Part of a small language model's weights.
Size: width 448, 7 heads of 64, MLP 1344 tanh GELU, vocabulary 8192.
Training: a variant of SOAP for these matrices, 4618 steps.
Each number is 128 + 32 x the weight over its row's rms, rounded and kept within 0 to 255. Layers, rows and columns count from 0. Numbers have three digits each. The size before them is the row's rms in percent of the matrix's.

# layer 5 attention key, 448x448, rms 0.0973, rows 374-383, columns 0-111
121:121121116116090163079181105198152104107165104150092115153209123144057160065113133180103123099163181098113149140137099044078113047095171128156125073138163136122091155145160161150086159125108110128185099185138179138146125181090133091091126101063114110147113130160133106163149157102170142136083126131126171074070136163083141134104108136086
122:085110100105104104162103106166134171179132113122127104142106186098140155157133158125207138117130083089118177147157135200143158107111132079144153152129138091112188176084090123113092151065046130150114102107178105154171128083155191137123129066143112064105148133142090104122173094117095095142084125172146129144139128129153112183132128050116
127:129138109082143127196122133081078121124140143127102129079106139118169148125164091165164085172145106226075130167138178141140116079125078147158120181122138132142145156084096152153105140098119156148177142127121115127191149163181131084108124074096112145101161208139091145080114115134128138173114152135141144131176060100138129127135086147194
126:110082085178140090118157192084099101069124138176184135158158095140099159140147153143111157172067138154177101168119142137168142109156151135160155155142120129135118191176134162170126139137145132080101089155150099107159165136141108152123191153107174095083110157176122090163116129176159108126078156115061131173165092150139156103101121095139
119:173163098121166156151080118110152173075152168132124097161118153109124171070073172150181156155162136117145073095114119184156167100130092205153121169179129135168150091150126116151130061106141160139089160112152144145139153134125193150144139128177169116086127159096148029080112117190143125142080176144096114128118147086132158125207130126118
117:204118155140129149058118138087098075170146071073126137202113109095135127114142150137090148123118134162155121145153124150105088101106116097185161093137201083127132162166110091127140120162090175099140126162161176121125058100136152090043129112141130197119119151172118108100106176135163141119156141115185095119107176110127114147127069125100
127:134120178136177109091115134140092090083151133084157125133127165183181111136140161140187090142135135109123167085092115150133158086133152204158115081184129157108109118141174074177117173140105122062123154114162144126123129152087141118154121127150126162115109165143107107153133102138144087175117108163144141131164060175143126122114144121084
118:111148166163128160132082138092066146124089113140123132100145166072167128094106133163122208086158177063096180150122115183094145123095138198117113113103184097135141127143155123119117117149112118141170135078127179134119142097126175169079138130122144083108156118094147135084083143175149159104145148133174113133111158196143110097149144156112
113:176175111075111098134146175102089169116144107107210089146097182096115138133056167195150083142099135054128107117181083109117118059114110073110149103168175115128116093114166127108077148149143030138126167160118173125067129126167123149113112112092101149133154116152117153135142088096115129092115221138124143152170100161172122086146072144115
122:138115092118121160141110173119088093121135131136152129197104152088095087130141125107085117126148121128154127127173152135171079044165161114096119087160108129120112063115111136120152099112145152145129080123132140144075179043175136126141064148084144118106121118140158127138079119096127158113169105149146106137121090157124114124112067148115
# layer 5 attention query, 448x448, rms 0.105, rows 375-383, columns 0-111
142:163108101138133160124140094146138147109102084114104060123114131149128136093107167117090172123163105102134114143131110090128129153115135095142144136126078114071146145133056129158113103113127105120104168170167150150105073146085155122171164093137131085088121133125090113164212128086159124133158156137095172139114211142145136109170104129161
144:050151115088115124167145124118152143101138120096103161102124132064088152162141115128138118159139141209075079074118183137125178155217122094150143158089147153154155168113121146148062086080132106121160134181105035142181142204095209136143166145149160140144173146047137174146111073129100172186152143123170087158183103151102161108132093153156
147:080111103151142128089110138071129130098127122129169149146116103119066122145121093115130118173082143157154076133106213159120100161132086137115096110179127164147144156093088107068085113133084138169098120158063100181137096051111065168099134153147135110104172202093123093160091135077115138133119150133042142096151085133154101152137112117105
132:131095175082178135190150144119098136119122144150132125105101123127145145117141136168165139175142151138158130113107062159121177142042071178135115178158198157151114164196172122115103135119102186133144076121191114108122096152071175156074176056104125062113160153122128143149145127178143172124085117118124149124102140101102096165134061158141
134:130132112148135106120067128127117141157126090161121138096148142136161108101138122099127119154104128102154170114118098170122131125164179116135143148107126120134136150122077161138169165105115105132128134070089204117151121126119097132126117124152126159127099110162122132142088094110137211056211123166131098093152168089115145088088160163151
151:148118113140142139109140110095140119125159121142140169101139118136165158077130172149153053189114109109125092069091089160023130135161141180135148114164142060141128078144176085196097093198107124104146067164112159145066145105101092070140173130164126114127109084156149144091131137136094140130149132152135201180125111074134156156113108119154
140:109160152095091205163153123123119101126094188076155112174152170091124179094142117148067186092171176105138162163137092139134131076075130120115098094150159156088123140134155079143108141138104139111136178087116128109166163143124162105049125122157097096151155119161159126108134163085105135120095125113084138063109173186079152105158143171119
127:112158153154167132134191101087133134131161067093072124126083154097147141083123131101148166155131071118141129123172061111088171118103055169116068188154189183122147155172182099065126135105161136102094144135139122166118128141091153066149145154127084029109118048128081128116174135127118119151157082100179085117119121117148138088112130084078
149:063180074092182181122132224120113149114115149106103120154131132088116151143067065082156136128088162152182146142165109162156091135129180153123063163149138139082131162159106096118127071099125093150142130073147151164190154137154120123187126114173153122136114107128143111141128138104131127084196193166077106132145199108095113101111094162084
# layer 5 attention value, 448x448, rms 0.0973, rows 320-372, columns 0-111
114:119181161118159147201102123112142178090141146071117128154119120195096143145115118076163143106089113138150173129102133150154206214103117152147082190174167134147193096136142134112095129110065165118097138084146154135061143167139136126134099158146151143184136186083113143164094119118119116095154080076137097175106118156134126093096139130170
114:105176128159130164136144076098100123140097175132114137122115136120114142122126150188154100119116136113143086168158132142095076149153154098116047099102108077115139135240149126122089128086076074126129122155156125134137176108150112179115166101180104161150132116189151082135106102201125134141127128080165159160082140162164109146147135129149
116:095089151114135135147124136124150092145140083144130185147073130097147115101137059151095152117084116138189121114049112146069138069158103150068162122108127096134117104159093074132133085091151109103081150092155108103065147138147083160153054126145161123166081144149094135083090071210186115141127152112165122139148137099084109098088105126076
110:162136131098162116176108145076124116069068085180139197127189132110129125075102126156164170187063143139109111168132126148125141198134126122109101088090177116126131130146104184150165123129129159194149113096085149111132088070185105092134098132112171099112108145149140096139192144141188155126170132160156121158086173171149068136198091131115
115:135131097117126122115154142093142222165122145160153138102121124147172086109077125126185154105120119137105122160147080088123127136126171135129149202078116107172105115095120081162192134123083086103112084121066051096097195156092153124089074103138147091115123170154126123200161128148162125135145132087149165159120140103138113037069127082137
112:169132164179141148121105179153170154110124109146107095077166090101155127108149099117189103066157120157097153120134202082132152065118108082133081102165190088210096145173171141114199137121167179169154152128170201051116121124078162106149087132121111123115135157196151169113096164103160110151120080135121141139138167133114132074176138134167
118:102162137103176095151117134175141153091179134092131150097153120168104110091128131102179118158168165188113126118126115087072143104190111117141113163098147073081181109131110094154111160159073168153139104112069092112115154159157126121189075104224106128166115106138144160164119103148103115142138173117106140188109080106127129087152135132119
121:133094159163083148192189119151143193129126113069132113158105153142118121149094087108200133149166091075108120148140151086105171089141100132162104124137125150128112157120087136114130075140110167157141139141134136142075148118130096191114141103153048141124158119136137156163163181146138076160147108121144153140163100108126129107094116131101
121:160137151140126159127101068120091063112120158175124142089084131095161191168121128144113170097125097117118116159129168122083124155100120148130117155146133114112116085170211108117126104160129108123127131149077131213075141148086153145173108156158139153128091142136120141114102138117133166119144122160162144119126162125181135115099135173136
114:139126179153066109099119098211123174167141122092132158120130105155085144103121197167169185147100119117144135119119084169167164099146131158113123091071054075168149167168115118121145130158087100094131127097070157078183119155146155182126183079055116153135130076118147173114095128159150100123115118122126147098127113110109165165092190124128
113:101112137126122161148174083206156128102158104142166144145134125137165136128135134145148131136082128085087101118111107102055087187170048122143131159091193142141079123127149151126120143137174165106095124169129118117127193055061119141099185120066164153153107074085106132064187117150101139130123153156154099143107102148085158119126173148095
118:143143161139133130167120227162109116109145133051136111140117100059117125132133126157182115139134183144060119108136093101119178151128061146099138116149136205088110171164150175091059123146119151110233117164169123124158116146121131076143116092151073156186118088080155105168138084142152105117076145073116151157098143198134129150170165186122
114:073117132121148152132053124164094129154099104149053153174128123103143133094112109163131104102152171200157127126159158154158115138150139153180078116144141150078131153205174133074168069099157120128134125156155129086089100111159125134172143111114105076179170162128128154127106124065156136144137151113108103166154165123093103168170090153118
115:095116111114102150130092145130151157093145132135110105103151105135135161060133143130191097128157098111174113187118126144090171094182130116130176106153107118116131100135097083109070135153138103094080072112104172100148183074135156126145076108192108071093095136089120110155136134131140177118079084135109147123174094146203143074098096158082
114:146147112133146123144136157086126141210082103118110128112090080124083119119158164092101089107141118105192141130112141103133137185123086081178118135187209155125163136134131102146105146170099162098090086095117147131113071146131125154093120150151162110123125087073132178164107137110105193116124193146138132080095057146153111104185132132118
118:070092088086142113147182129102106140169136196168101157166095125155143154167118118160124113170146120114125132144105099111087141083115113124143100129090161119135094092147121065118165130133142114086212207119174119172140097153159151149142184111145112159091103104106117107073098120123064142143093146153155176116157139137100128150140135126202
117:113100113140129155096146136132141053100148095175096108126137143088123132126193136177126069165180171185144170160145139168106106104077104092151105148146127163187101120116145128140114074177132142139177086163145185120084117108147159099109127142140175152056116156051161104112186053102108139094109131148106145162137147093106070174111126133151
110:114165097175108185145145098122176175121150153118155123130102113108151134158096126142112209117116162129083108129137124057166069123107147148194149117142175139119156102130062076139149179135100100132139051112135129094089121063154128165100080120130194160114066177127213102109145165170121114109131105090160107132080095123169128081127127123093
115:087138099112131111114108131071174122139172075100096107116119132159114105137122116101157082151152119130118152151150155110142180102149115105141124125187145085143085187129117128109200116076122156105142081116071101159118133121147157157120115117071093153153101154144161090123174127072093122166090169130095140102080137083083059146132124122092
118:094132093140047138153177198160151163151115062138156139087157092128110101131087135119119105159081142150155129135084201156090079105096080125137118087125118121135044130139118160157139111144157141129159072135152126098140131167176138091104158111073174099155106161137161132115092161117155107059065154127111139123122155078173123158043160131104
114:115116112110118180236164180181143148148122230114083127127117153101126142140175065158118168112171124122172191151161137112141130147062173105136107148090148136143135069116123105083140120080160099180101046140119156129101136103187109115118072131132119156149093128132124099161121123139111134086122116142132139161130183072118123083159128109136
112:129076169119067136110127119139124175093179121076084116105148129099116093151098082116140185046101132128200145132137149070137124158135108174195181106082165114104135122122124137151112081133105095085148155186144157176104091147109184155154092121167153172119161141093124132185152124123181106134138145116080154171069125123107112119145117118162
112:135166107139141210163144131111073119174168141160129139122190123091085111151169096118125119091048202105165143134188123150105084117107086218145134147139110171153171110114114124122133025089127110117181102152099161142159150139109114134131143065128145112152112100115119108180147152065117094159116159163133139130149157084119102108093057120146
109:095167139139139145194097042141089158109118170100149081109103100090150081122132124125177177137110092027119071106117122117161122187109123160128153157126130140156108166164187146158092145183118087174139116161114161155131141087164138137142120089097104156082137172121131073129114152161089151063161182125085134145143145122130162122076091075181
118:148116175088179174119157107075083195129157093117150079139171145161168120098133176176163119157164114184120122123105084168078111061156195131196126125078196097029183198139104098100153157143116090152125116175102147142176111110156130094135128077081125151132136130121141182092146140202132106175175151118145155083145109129158136155157171215122
114:119149185169089174144116149092163120102172126081080129133130107117148052088133136135125133130131119153168068120133188160097129131131142151079098119077127184140106092119124145168177102153140140134172132089136191059149154070146134123193100140152137122138173158065137091168122174096164167179091127084137124066181092079094080142120152117113
114:093117109159129196161104094174101066120083126119150115118205140122181133131110107167141122135158079056178102142125196132117152110117168126168160165185183141148136082104139155104087100157059119139202093086122146070149093152137079184131090121141170160136112174128111131160067116144074123126143065158108194120158106081099109131093153156123
111:137125170114052136106109083217118145141099147126141158102131100114152071150125166148137235114100123077128126121176139129100098139117143152135112169123084092148134133118108154076171122080107123101095185196174084162111136139161157118109102186160100170110163150136180140124140141092124173094166127141131103106113120174079113165139146144152
109:159126172088150171094157089113085039119183167202133075096138111118168120153121088128165103086124146146146083089102159139038146147092087149144122134119146133111074076179125117076146166115141159079132070133113129152093143126118148112058152102059118084142167147105100124143129157138098133126135137161196169108110141112104093124156145128095
110:127171084140153108157153152119185135095137155138104130158139154214101130170142146170112182160151108095182086105149148173107143128145136142098135112154168127159124138159192103072126097161185115121098111160131126095134158111121121128088174139146140128115181058079055205166122063109106125081135118125193163128105128099145158094123134142163
114:132165104169085144146095150096141114096119106089122173092184182160107151173069143118096159034149167115149157161149087143166162116097138144070158160152105138105082157129171116161082136143138123084167129104169157126127128131149207096123163125171180147163109161132167122134156149094109138127116151161102163074077130172085145097107104075101
121:148114132152111153177118070176094166111085130152132139122153078108159095106134182106139157106141044110112157135165154149101092117132184158120096091086092128120132068100065084091127093132150166140128176153092156133116199125125074103113111094117040142078129131110091150197101133111180095092113113167167123100136129132240130166111128171121
113:117171158049135077127165138121038143139141196158089134163157093084091129116109103175110119134163088133081078117185177077186160096164133137074154139156113077159143093157156117120122126145102119137118110151122116098137156208103109195098157089131133162106090181081175133142146072091164202205112108123096208103128140149099078191100125195124
123:145025160112189154127151115093113157202146208205096133173018132112095118105149104163139115072174156154145134144139176150070176137127159163101091129090097134105102125084169089141050092135116109115145161097135092118141123075095097117107105205116155130092107092133119183163092105058094107144118083156091176122172125135083127127118111133125
109:120104127115124089183105095137090105138190098163102129156143155115142120099110122168102105109140137116172141143127112112156169149107144094152121125153122123117147134176118142093097135151116153113099183160127107151137158109181083128148094133083071055104128114167100113140193108107117168125160128081099126151112150171118150129186144132071
120:083155151145074143178113135156155108181160079135110155123133159131103107143156058203109140095133166099086156084110123081101142089126111123095134111074120153139145175093039116091101098096103138125077123227153108075082156152137170102051136095110176189162103064141165151108125113122170122124154132137107088111071106122095147056131116133119
120:130105126169104137156090109183110144120128099098113125162097159078151090155148113134091159145097109108173126115106177167229100160141099140126167162158151095113107141104178094116102136094176144191092099176167178117082141100101121136135132161107163132090160150124081163137127099114113145158088139106096162131040125158125139138170130101109
123:067085151108136160095128166126108168134124162139092045167151120108195091147149147096103100108114097151148098147127121124138148120114157130098153131183107133115130197133181177118142128152188164144174153134160107128147120106119132094147187103083171090142159140089146124053094123209117151133110168133059092115148195135095104127154148127112
117:154157094162189147164075234137132150155114180116121111105123126067151064137126157209115058085124126123105133134145188139144128119143125136204095160096091128138117147115147143076106089084196117099145156127121164109073128118124153122101084119151108131114100167193177151119147113136145085174170146076122181140169094099147070168087133095162
108:109156139152098100156116152143109127170095140111123155184151139115148183141104052163114120103134140134142092113116097147114148098124090213074051152182094171124150185124162155134131128108094111117173086079100143102129191115149077172088125142075129086165132100090134148094152048143093116093116108088048086178144184175159086092142145128078
112:132080163207048143121094093187095117201115160142131115158177104069153127106101180127154165033160121126121123090125113126095107098139083109129135113126159074126109124161150064098144132138125077093110109062188155170127105119114156132116129157156147155110151125140150090171153139095146118155129169110123195154157119152082091106082162059089
109:157083131082125104163154111151093133171079130133182115121161092095211122080084139101133106128150139165116164120153118159101085154171099154144197091155135133107118104152174113125135185166130109107200129138114126114090120145141165189159143183095161092120164114125150134088084142138110106114141152108195163159110148184132178068048101054139
111:165128147133157135156102122103111120107121068203121096185102164099140108083158112138108117114126154139132051112162101146109112078165148141094178075079109150127133101140137121111111127145142117164088132143125085168129120165106079126113170094114136117140102106166120104146134148082207113204153167110097180099111164132111140163118099148121
106:133128107134139120166147124130153068164085159170087077076135143163131115136157141186138062142124170194170179144079151136119131187114103080140168102132173094121154099123093183148168162163171164145134180119088130126163121173167149132137102166221132142091130101127152102158149151071126143168101119168118193155072181142157140199096058081087
113:082154122150125093108090204132146110160153191130160075047116105149114153150118071081131142144100092078103073132077127107117129104154136132144145168110184109181156165179059146156118132134141125065110164106142048150090075093114130171134148099120147122091105123117154094163147163193166134133132183162126144146099135139097165174107161064124
113:119169118136098186152145176141182158095141147095109130134163131059112160103120114166146154146118146074189121166070102130135088139085113101103120082179138073078111142156120091132118102091117105122152122153132128128113128131118143142136113141126060140094150151067182117102161150038152083140144142159124144115184117168110114122169083163111
110:161097066112112098147087161122136139103144135099155158107137131127114123150110054106113078142104194123117136109161186140101175113154124183164045089138140131169155180145132123155133144093184159164138111166134086179149148089100177094148127095109098187161095118172147143095123159110129142147080166106162124114115140115129146166131145101139
114:156157060131100162082086153087154101132177108148106104196106124076127090090106121138084142088099136176131113160141148101118107183151093149134137092169138155190064030111151148149113164127143080051114159184166165118134115081097095162124143163108094136074153166188084227202129147109157078116163105143126133086145111153133119154135123105134
123:122026142076152121042154096062147108119109090176120131092159127154142103103187133139087101152131098095093186170084135102143183153136117132127148144121077078152161175105164181055109120158131169093106070127157089165144128139144124122117125180126101100144155110099159181120118113102084170177106101099128125151138122142191085140163175109154
118:134151151104185087142135102124131119108152124138108094103114138116152073122133155143161118084121091169155142099100155163105126175168155125139111113116130123123154138187130133149102188164152148115147139150131154126169131073126116130139100112072100163123104141143086142153134095131109126148148181135119143149111131084172137118173123132151
115:093097207151136151158202115130107119125131158117103094143116070148161131127079144155153087092097177126117134187052151177116083145141111090149113143143107149139170116096092147126118161149159117170180150119131122120134125115105124118195075132140128129133156103129105164113145148124125073124120126133111107177119135153145129113177117112156
119:108138111183129152108151201119164150101144162101051153074101122081111069130158150159101164208164126185068101129112168081104088128056112081131145136128146146148045142168125166123135122150131030076103135174141127114115138097158170111101134132133155154110102169147104131164147074055114157094128073144131074124111138113119145107170109106105
117:124108145149103130159174128106138174105118079162118109124143131134149149093160144112193131123112114087182137130075158123152128093102099144086099159135169100098149109152127154134151116143095183061148110082128130151152112088127149131131184123160140139086133086085107124169177132130105153093140090072074109166145160112174091214059167120131
# layer 5 attention output (transposed), 448x448, rms 0.0975, rows 320-372, columns 0-111
132:121116159160067113124175140140128163122181084098119197120116183181123102102185109106132118148114123212089094118132114150082104115141125110076164134102146153142102126073107182116140074193135113123142167156158133095100124082107122101104155133155134150074117112144083114160107171159115153190157108119172108112142132132138084105140093118183
131:176148117158166159081154135129089142159176167127202122190115161163117105104105189128091122137137183139198114133117143095107095151144147123154153118102084090142088112104156051051136116180085141166102116176100153136178091106132110108129107081112144088175177173111114092178109113139103113168157120094109149114127130124186102090114080130087
138:098112115155120131104073189116144073112158115141066136091128197103123121129130110133074111091102093175131079148092172082116149109125117129135170103152159163113147123120162179115192172112163140100119155120119213112114142143157148130159110151113191136146087114117108125160107136158143152146141214155115128161111176124143129130167159164092
126:120170115108155097117145137107102124112135125149191132114097123152150093136098087198145148162116133116078128179102188129093190170127121121121112094147141115173144130172161180139119091178119133100145165133149140183075111165104128130115116109138119123128156174139115125070152166137125099158141169126069192146134144150160145176155202097154
138:143151117161134114132091167113140152076113165171141132079138129106188135142056084142160074198170181118145100127090181162117167146126136123091116099106133179107120124139155147095137117117124165106128130085166005146112132118102073080133084064178148095089100147120124096138104101116133114129113113161164177136083152154099129115126136103145
137:149159150126134147126123078130153102106153121152163149147177117139127128066147129113151124129145130098093137111116061131102130085098059178112115125095163132054140130166145109127167161165084143104142148114061204100138158126130072071101101130153170149104111061170174141157117093124073161153093159108111146151097097111157138111144171117096
133:115177077134150197147125117083138160177105130162146104135118063125119151152139156113128139153136191168108145094167152141123113136061109136070145134137150122101071064127158087172149141117153137106096076093138110108150108121163086157131125142129200169150129175173124112142071149142112145151147139148095100133140152173157125143135095139101
141:087122115133133109129121134091018201113124109125097134180126088097142138115086134175081160163133146087131113171135153191133125164155099146134148125077136051130091138137124136155123221123133145118071181130214079139106161117097120104129106147111135105152138168153127171152124131189137117150179092098127143067101168185096140155159141099119
135:200141129178173120132120170096123077159109133149155133114167202126136192122133193155134163134094180078165103113135053169147135078161119146143152153147134103112132167101098094155110163163149079135146135103152160164107145138138118167080169087097114135121132116172146161134156133153086146169145075117140143099144147087140109089100127150081
134:146106113198107132121132131114143113048120158136147111140143051112175152120105128108139145126094116088146160089140127108125128138143163139095127071170103080113131120129148151114186140134092152108137133149103177114125151093119099143172081138115140153117083121172178129138075142089142095131168160126033147079140114143128129177115159128145
130:152108101121043075179121153094166128095067146147147028158184159118096111157160139188090132150180138109123160169137186161164133150120178068154050187124096071043169117145131156044167126105145133162123152139151132134128189144109145141159129138116179186117192165098128164063128119105126148119151104135152148147075105170093125109113143109113
139:124169117159151155114080181155099089149161116075069070116085097133170109141093144114100104122085103062072098112115101176187156134155146063094121080115119113159118141134145152130130156108106138080161097174134146186113116098091140137152106158124146135170087114120121110137119155191154165125138156111143131105128120142055138106106125105129
134:126149109147094122130137122155163088066169155137105164151148124120142118104075186066153130110105126145151146165118092183108136101156175167179158147117172211139111173126163084138138142165133160169207100144117128166140109195100144150051121156112171089150149165124127143156113175124083187100154139125180153140139155149130140107135118123143
136:137120185082103092127141121117173134100114158115138081109111110100087140135170098158105143189114128121104102168175109130150191149083141201064173090205093119107102164133195122184119118103121181102040131124155094161158064132162133114182115104096189083152122133055132072128110154143153113116094100175087114153084184079102087105154133196105
131:063168178149128113106125095143131130159138121154124105137119097126156054110163118145132163091134128128110184092115112119123088112106158144126065216075100173119138091149087144078124108096152178122131166095141130167140116073181087092101111152135073169141115141103126103073156128082132162111107075170155105150104148091107088088091162114141
139:133038088129167101075135109041087127166160092080112136153215120107117151125133150077087168174127163112160121206112108139196152161084153020197168110155177074098130122115122115150118088094129162077171116137125095165167141093103120100116138128124164130132105176108101182197176134070118121105182126191107141118135163101146132132139130144127
133:101128151135168155126127140130191138112131138111136169099176094133129118195113169090159108138130129188154173083098179100105101113142217116076101105066170098096124153121169082167080126091133079114145155152131158152100123169125148147119117130165103169132102073124126147122139172117100127160101163099142147100156092162132137066131185121148
133:109130090114156133182151113123167144087081095159100180144136113141094168139119135140141148077159109152129131116208124126134114118080146089071095104134124147081104174112126084144115173131170077156107133151111107139152152098141076095110108105199117078133118167149140066090142154131110076153145153106146139118098140177164136122117098142089
140:125129135192097133126161145162159110143116135116143093085098085115138121153110195129141119081165159148158141176134097099116125095175122156113136178113144143097187109128168110055073168152141155108094182139130104138217134135118180121212127144139139162159120081099096123174144071112127162143170191103136130090109119114225153200138130109068
137:158099101081111086171091086124145117040127077141146105126133105140124150136117086106112136112110107149183103184064113129096141188085096080179162107182155139136079129093109195104129164118118164202099117121129085193154121073163102116092143134115191130157163152194166108186126126149161097111163115065088106126123144132158135138172179084084
135:114141127106134120176146151138083183125133120135202141154145115136139148094143169153106167028145135150128149151162105100143149111147126135141179123091131139141097138096127093183122140153176124121113114162168145150131109135151137166203143136146148122095107106162124109161040152094130153170151204157079104113152120148155165102137120138107
138:152157120063100177141101132198166104124077123031117140167144079099112119136135146104134145116156160135173129135125107179080120091079154121188185106099117119163085119196112154139159124107161124120120137120126148087134135118181059151138066148121105117155122086172064123098096157148082132109083099143162156083173196148130117053212130101142
131:152102126093082088099090149147086159141135154096122132114152118090129128067159148140179176094184093130086119131124118099158190063167122090155158176102073107149104154077112127137081150133096117161161152174106133091124097178142107101167101078169124098122103128116095093113107089067118153134135114095098150106094136181099205049136134131136
132:127108142112149108139136171100049089107128084131144143166123094149106116152143120152118123190117143134095102080112127139132127150192093136069098121172159132090080166133116148089187098114151117116106152095094091220205191091116114119068151107081109109128157114076179127112116082145111129122169148132106080126179117144071141143133085129187
136:079148040163137108115139155128133140158128148110124126090111125127130103162171109127123175156155112198095127093152135168129112122103170123104144122037112068145103146150127047148200107146113100126067095169120149181125110181133255107124134158161143137116140133111106144154167106073142082096129118101133161111123084149090143094106127142119
134:087139140139161092098143157101172133196160146122107137126132126118139123137064139149153117164091051122120152120093114088083100121090109127140075125148198189160142116119150168158110131142148140120144127105165132121098114147154125070080063116091145147161161042139093098128140137128130146123102128081156130124135121080193146108095142164133
133:151103151127139129105141138128142140067130092151157139079184136101119134152061183143174165119123068114110116110076137131095126098180097116095169084128088090049121154145115143130086136041139136172087128127144112132088127193150113152144161052138140141095157104120120084068122141147147132127122084093146093144136078111074086161116152119160
136:153147116101149112153166124128147106140123124157110123159105163112145181148086112113139184089111141145167117180137105121108054169101103093097150131100089151097113086164063127147138084151128125146123147119172130166018125133126130088150103183101101090133156111172122181120133099063133146109154157111149116135123145195118081164120130158104
128:176169169113090133085077173195138112138138104192099069050130162080127094162116094128136174120195113119117127158142081135136076127102086104090132147151049161088139147136176091157143146144130108147132138156141111095174147096100122072163139109088142173147139117144045112132123075117148098068171108135083110159167110209086199132156112126131
135:137102171118127114126078080105106145117131078130133148177119109138087120123112129111161135086150093086122154112121114126100181115148112182136115122200085154114122080110163125062197132136122164161173068137120134116084149068153086134094201148172174142152096067149167074166201147124126143118105129132116164107136118130123126087104170099152
133:158105194199068179111148126178152116159130141161193167113158133143136082106140143189145083139135085130076104114179112128108114145123172095148135143143115130118147126062185094110098147097171156077112141104174138135138077165183102133103099117079123136065179092140191145091109118137192111176080131120169166101039141087105133103130154166155
137:131141175094032088117194130149106133127141116063146154103161101142169191115148091136117163133113102088116135158113151135104183149187132172086107114109113117096097105115158064136161119118094103170127163117155080174123155161163116103132149124101144134100130150132118121120133137164060162110095117098143127153169141168067150103131108112092
134:094202176124142132069135127218129123106128138148113183107084103096139145120074100115153135107166141132099078141133119039186125103110111169141178094130160151094137103137167144111080154107126161151149112108141086081183189136087125125118098150137066194140165110094128140114177127093102136129105126073153096129109110128115168110129125140097
137:205167136115105118063084090128164066088149112145130122131087096162095114111123085129105124103095125132147112107150174080191139091150167095149177097108120113157128150138081183161189171123104138140103120095130172149092084170138103136150094162159149151110086115179158166129134210115121156105155116187126120115095180104041119082135125179114
124:099139102150049096089091139195155135117114145149154114166105139153149085192114069127120181152102131113147151116114158118142093171138126106060119094152091140092138143117117129082101164173166132104108164134086130120091120082196135138167079149139118205142165159099065107150127098100194077113124109135124101154087110138149134190123126120137
140:095148156119123128119139120157166144148131189145128099123158081099106100133121114185052153155117115149080094114122207092204139118186171134104171130154156135096148104113092135049114121144122127147105102194134090116077131150116125076080117148109187133144166132158079134080118121139197145119113159076113158164155114174110129071124155071099
142:151142163126140077149113099116167152119097090135133095124137101126147142095127150148171141111143146129124124090075121105108110120094091113148174135107134218110144101159132097180157119145142175124090169108143101132122186092156086164125107147171074099101138116189119130121191158148088101091122153185148164158172124114180099125109101152133
139:066131149150118122097106106099139090172109140182102172084125098159131135126094139088148124126091139138177097088129090111142113100114101088157119154110110088109110143143103153114150108155144176143118152120089120168081187139148160145152099150125153152172143163101139174131134122126137132114104096138081124178138122101106130058101147136104
138:084125187139096098135170094189141087075152126122104113165111149137164162079121175110148063093110096144080149132114115203099130114111114145144129160116156116100155202170116088126095126118102170155102125151135098124152094198162159194159067119169130132105086077146096108134096134146130106121129117136137070120092168173150090077132114144142
126:135109069238161115067128136152157088102165117165116103079057071127145130078151106158136183160177115114116150103099086107179153159083089042152182127092129123156082146109128145108134089166153137117067153121186141120119117216114122082087130121136146123158118108122137201127065154158169151161098141155112148143076107193107170160144150060167
133:147107202135123136154131138202191122116099142164140076122174120097083124138111170107117168132166160095119120090172156160181138163121090065116128095165115132098142156184122112160187107101090161146078174136103129082188139116082157075168086120067090113123163081117154085086138078086110092139091133099116153176061162123066157102137159117124
130:115090117086079127181125153112152093056146111111074158085129127194113084102097152084070158137179171182116135126186089137163136151187176085141080123161087128158168159130176152146150173147125120112111121125119102101085153095137102134124097117127134118131146109087122189108060117148113161081158100173144100163093169129122162163099101163124
131:131114102091084129125122120111129175196101053038121108079129118061172133087097098170172157109160132180137137118184140111167170092122117128137180153124167185114081148075109187148126142083120079114146114157094058066091116162141122090166111209087060091172117189141180149168153107142133130138109151086147117103158110137114173071136121165088
129:179156131080100111177109120146109131021115102124117109098138144140134126174158149167133189139074097063129110126150205074113117143152083119154098078081104099139188094150115122117121126152153116162160123163142130104178105135110137108149163128082136128057143113111137119120089120130116196129089103148151131138147117119113111192076091131147
131:123125096165127115084104093107130079157113126174128171151116142132154172121173152135118122044114129113108117164073122160042160163170112111122092137153115098061163106109148113184086138074126148123122099140087082103140039131102117110130137175117130083092122118115129152126128134115181116153090150201114118156186122156132115102150148110119
132:147140135133202151100190123115193105126148121139175125094072129065102183072159121166121134121133113115157114086147097122083069067149097102114183134128133098161055117102198122150071111088116080095181176134113129161162204118123160118109116184166164132131139088163204118118137092143152175110156131148078114157076174141114145078144096151130
128:128092098177058149133136048158186156109117180192119139079108125154147166104147138164101144100106081080107140049068144163131086163096110138081142168110133161128157105091089078112162110115125121109154155124087138112159094119063145171092125181128138111115125116142114125135112105104129123078101171145157162144113163015153207097120146170153
134:080179120108113067089114155131141124141127139134108127169147173138087148138163138118209155105113116109102112105181050164134085105117173146150096103143167126093174123115137071071122079141113121175093126119110139125140170123160077099183107084098155189107083118148151092142128144127166134128121126112152154114107104098126079125058103074133
135:119140146154121128180130146146115168114175149132145138140173151144111109160116146174147124107138103144048111095144078161151115115184184123186169136168105118137138096132114110147156092175084116156141122104076145215086158105134130125104161145178095169111169152133112122147089100163162111137094100139059195135110062111120095160112171127150
137:214089129168134072143098113119145136141118137097139121127099149121168095113128149139114170157150116104078086154114114110168079151076152171179120149114123134174169143102126053139097118108147135156131145105176086161071115120130148030152117130140157114120130095160160108135183143087122061082130125126180103125111111142127164095088097149132
134:109125084141143154143136114080147161118127106113097173094162116127125135120172115172141061160079159095145089087120063132164111101174094129131187100140107162160204116107196164144106126124099115148186126111147138144183165107094135117137141142106155133135154136091091143155116145125099160147151130129100165154170095099190142096095120185144
135:047148147089141143105082142123150125149156060072138118126175153143135122189055179163127109070120110152133078169123154151089125107070128183103123048147126147101228128125091122166137084169169197166127124131161109139165131108156124090090159116125057160089104135196140139152103132136138122154094116169148124140106164125140165162176144134127
139:124135129185123187175126129111125126109118079047131138156126139021098168124126092143131189163141146103139064144120136170082112121102117115116110118152167098088163106152148177143101139054077120154111152114146191141132127120121160039118081120195131066148105138150085156123158172085110156127105149143167075084135164169114156142146108100188